config.toml
n_kv_head = 2
activation = "squared_relu"
norm = "rmsnorm"
seq_len = 512
Each number is 128 + 24 x the weight over its row's rms, rounded and kept within 0 to 255. Layers, rows and columns count from 0. Numbers have three digits each. The size before them is the row's rms in percent of the matrix's.

# up: layer 5 MLP up, 256x64, rms 0.157, rows 94-113, columns 0-63
# down: layer 5 MLP down (transposed), 256x64, rms 0.0405, rows 94-113, columns 0-63
up94 105:118171133137158131132125136112143168105126073123149152152139080096119136103141092118108141130122144134121085085100133136109160108103162106118193166082131141114132153137139129137109153143156123
down94 101:171096149138131163140135098084073137135177155122113160099132126113142137145134148123162109109142153130129150128101113109086094141116122166185163144138144132112087129108126146127124122080113136
up95 112:116124101110161124141121148102113087118135158103147118138156145070164135128156090153112089131144106131163117112116143131100146098138156133121120054164126105153154147125135140142133114169090142
down95 110:123070141121161122160141110134113093172106101120111170119120111125081143100141126126167153134103095114150101150119088124098115099132115114155128162130123133185143121147095142131112088160113134
up96 107:134154114126119155104124150114110121132156114131112107141123099105098124130111151143152075138115104118077156136080106140093102092182131078124139123116176130143117114134130142159111174171121142
down96 104:117194155121102111164118100120138106127147167112127095149163137131093140145156130147132171132147156100103139160149134096126136116137102139145124163085121130157142158070157118089121131151134122
up97 104:131132164110076139167110107150101120134106112108108125133145138130158137135134114113106091153176111169124114140140166110194125157132140132152140108075123125109166089147103095108133132130094120
down97 104:121085155113133158115157139122151144144110117152133116164147156093157111146140103118173124108140111135135142136151097122136111113153157165104083141153096144084107164139176172157137108130116163
up98 098:137150100137116122105141171133137090118124070136122147148172083084130109130124141107102112150100077126107099107119106086126130104124169124120080145131156113109124118113112105179107129123107137
down98 103:080142126123122117139113133103142107106104131108112100140098179198170155140143128164151119148117134128135119158150166129123091110159108134097148135152121129116115110095174148159127089107113148
up99 113:087124151108126166131141095157153145115106119148117123165135110144137142172130149111104150098198155155146145091116124138162150106150143133111174126147145117111126148125140115105099126194143126
down99 103:119082148167098083165086158145131125114168116126133162113135140113101099087133147132117151158137116070146146107098119117109128135068145148137130136107113162091112146135153110132135124122097117
up100 106:121113108135120148136126114149169142171132075087142141134134091075121138102128130119105113181151103105104143087096101136108092128160129127126125092096127112117124128186145156107124163116129135
down100 102:108079140114168115149131132117167141133110101133122090107182126106132112127124169127149179106121166173136092139158142144129136121110119110142141158110122147121070156154121106090127106141111103
up101 093:144116111153111156112104122097110140116112121130120113106111094111113118107108183156127118099108103164136141137173156127132156197149161132138162117076156134123126133129139117134133147138167067
down101 101:192186137128109137096120137127148133148195107121121124162123139163139140150145115122132124129122112105118116150091128113124125151125149140129118169152151121112100085126133140079173118144132183
up102 103:089155159136102105105113140096126109188125148162104144131163145151140115117143105112134147064123118139148146125097114152144163114084140122097144116147106109125141148100105163074135122155137117
down102 102:133099133142146152131112103102189138149143143166109127140090127122113110121173145107145119129121126147101116166155160076101165131091133149083110140104122110125155161100086116124125104094128153
up103 112:056138125126080136082097138156128165146133128088145081136137130143117156148122111094116128140066124146151148123101106140132113113143122129097178134135100128134153120081112131134143150124116146
down103 111:130066172131142174103114148101160149129147128137123123112123149109147133087169106109138121110111157140111132162152107129117108089125125101126115137110111077096118135135146096158132124080141178
up104 084:119129156159146160100101078137122124124113140136110102107152174129117144127101106144171174109079116152167163099128119138124127126148136124150120142078166123113151101159152127097136161146093126
down104 089:113102141133166115108105159139198124141125118139110116130146144142155117098125115162145123145104151123187101117121132108154140114123155150143154190098143131142103101169129166118159159151141151
up105 097:127126114098106158090130098083102062121096146098135126146119120093144102156158138142116111129124153122141123097123143095121152090110108073109096125160133151112151147159113164146092130125132110
down105 095:138145114145132164127103140116111162143154184095154107120156125162111101160107120137118140141105112126108116104141152155131067133082108147115149149145130167141131132107144080110188113111145136
up106 103:100107109105062108107126170085133159125112113173153058145158148107143128125133137113133135128130112125138111116078095150155115126115113113122125124106098101101145136124168119168136123160134138
down106 106:118133094105118124099131121078131117146107172152147154107117135153162127127109169144093100118075131125124147110129075111106156085140137100130166104128184104145105158114106145147144142131135141
up107 099:083158126087145092115152091123168119147129106134134135135135138106159098134116104086110101115144150124156171179078128125150157134098111146107123131077151125128148102111112152148128145158102147
down107 092:118113134123117136142145117109115117172137129146137113145123145160132124116146146119114138111128122121123085199173116154112114151123112180143066124150143124160154122073131150138080122075131121
up108 108:106129138115136122139091130110098120104149101086112140123139149138154153135086137094127131086069093090131123120126128082121090107118117112099142148129114140133155144131101118113094164112083184
down108 107:135117146115129116141126095110141084123125117130099087120174109091144106126135167169121126107103169165150156118095139152111120187121179116136140130099122115103176140133109159139095138112105132
up109 099:154125123172124165150120160117129131094137103147117135140173133079126136115117169149126161117066097168133139120177116117146110154110127120150139139084148117131123147160144117122104158148098086
down109 100:120127126105170141143118123138085101155095134148117142149097130156151159135146115134138143129153122158132158109105151132143126122187151169143124185133182134103101139136189143157156144132115147
up110 097:136136151119120100139050108115167133092115111137128124130117126105110123110095193146139115163117127158060107125141139114094093124146147127109135105133108124100145111149113094127102159113146141
down110 098:123137132105134128170126133140151162132105176139105127107145127143102114141137084158189166141160154098121120173153119138113161104154129146118148151146126152123101112115149177089112160151139099
up111 081:106143117130116181135099110083125122145125114091083151107150140117087107104092146110149112115126117141124150131134179130142118102117146132111136119182161127101079109139099157173117170135137118
down111 084:177148130134097125120143151096155181102153139164125119133139151115110136149132122132124171138050153152144174088143114153153165168135112098135153133112108125136106111147149133128113122152118129
up112 103:111133166107158094128085140133146152170139120125139120147089149144151167115160118105147126132103118119114178146144158088135118117142134135144142107108117121124152109156085141088139176130191108
down112 104:146131101163077135165141142130108090152149123105095107129142132090147148105148110145109079113151157124161088129134142112136127148132158126109165150141097150090125144129158170162123093125159155
up113 107:084138161124147102129135133162129119158116149124151137143134094109126123135108180096123177147097129138120145118162137133132124109110109117129187106105100135075117099083121149104104185116148137
down113 103:118082149145128138101152161110157125093135109105127092073108154135118101140109115114139113145158128153154110173123115147123126128150184153107132139198135171118157120137112149142145120136131163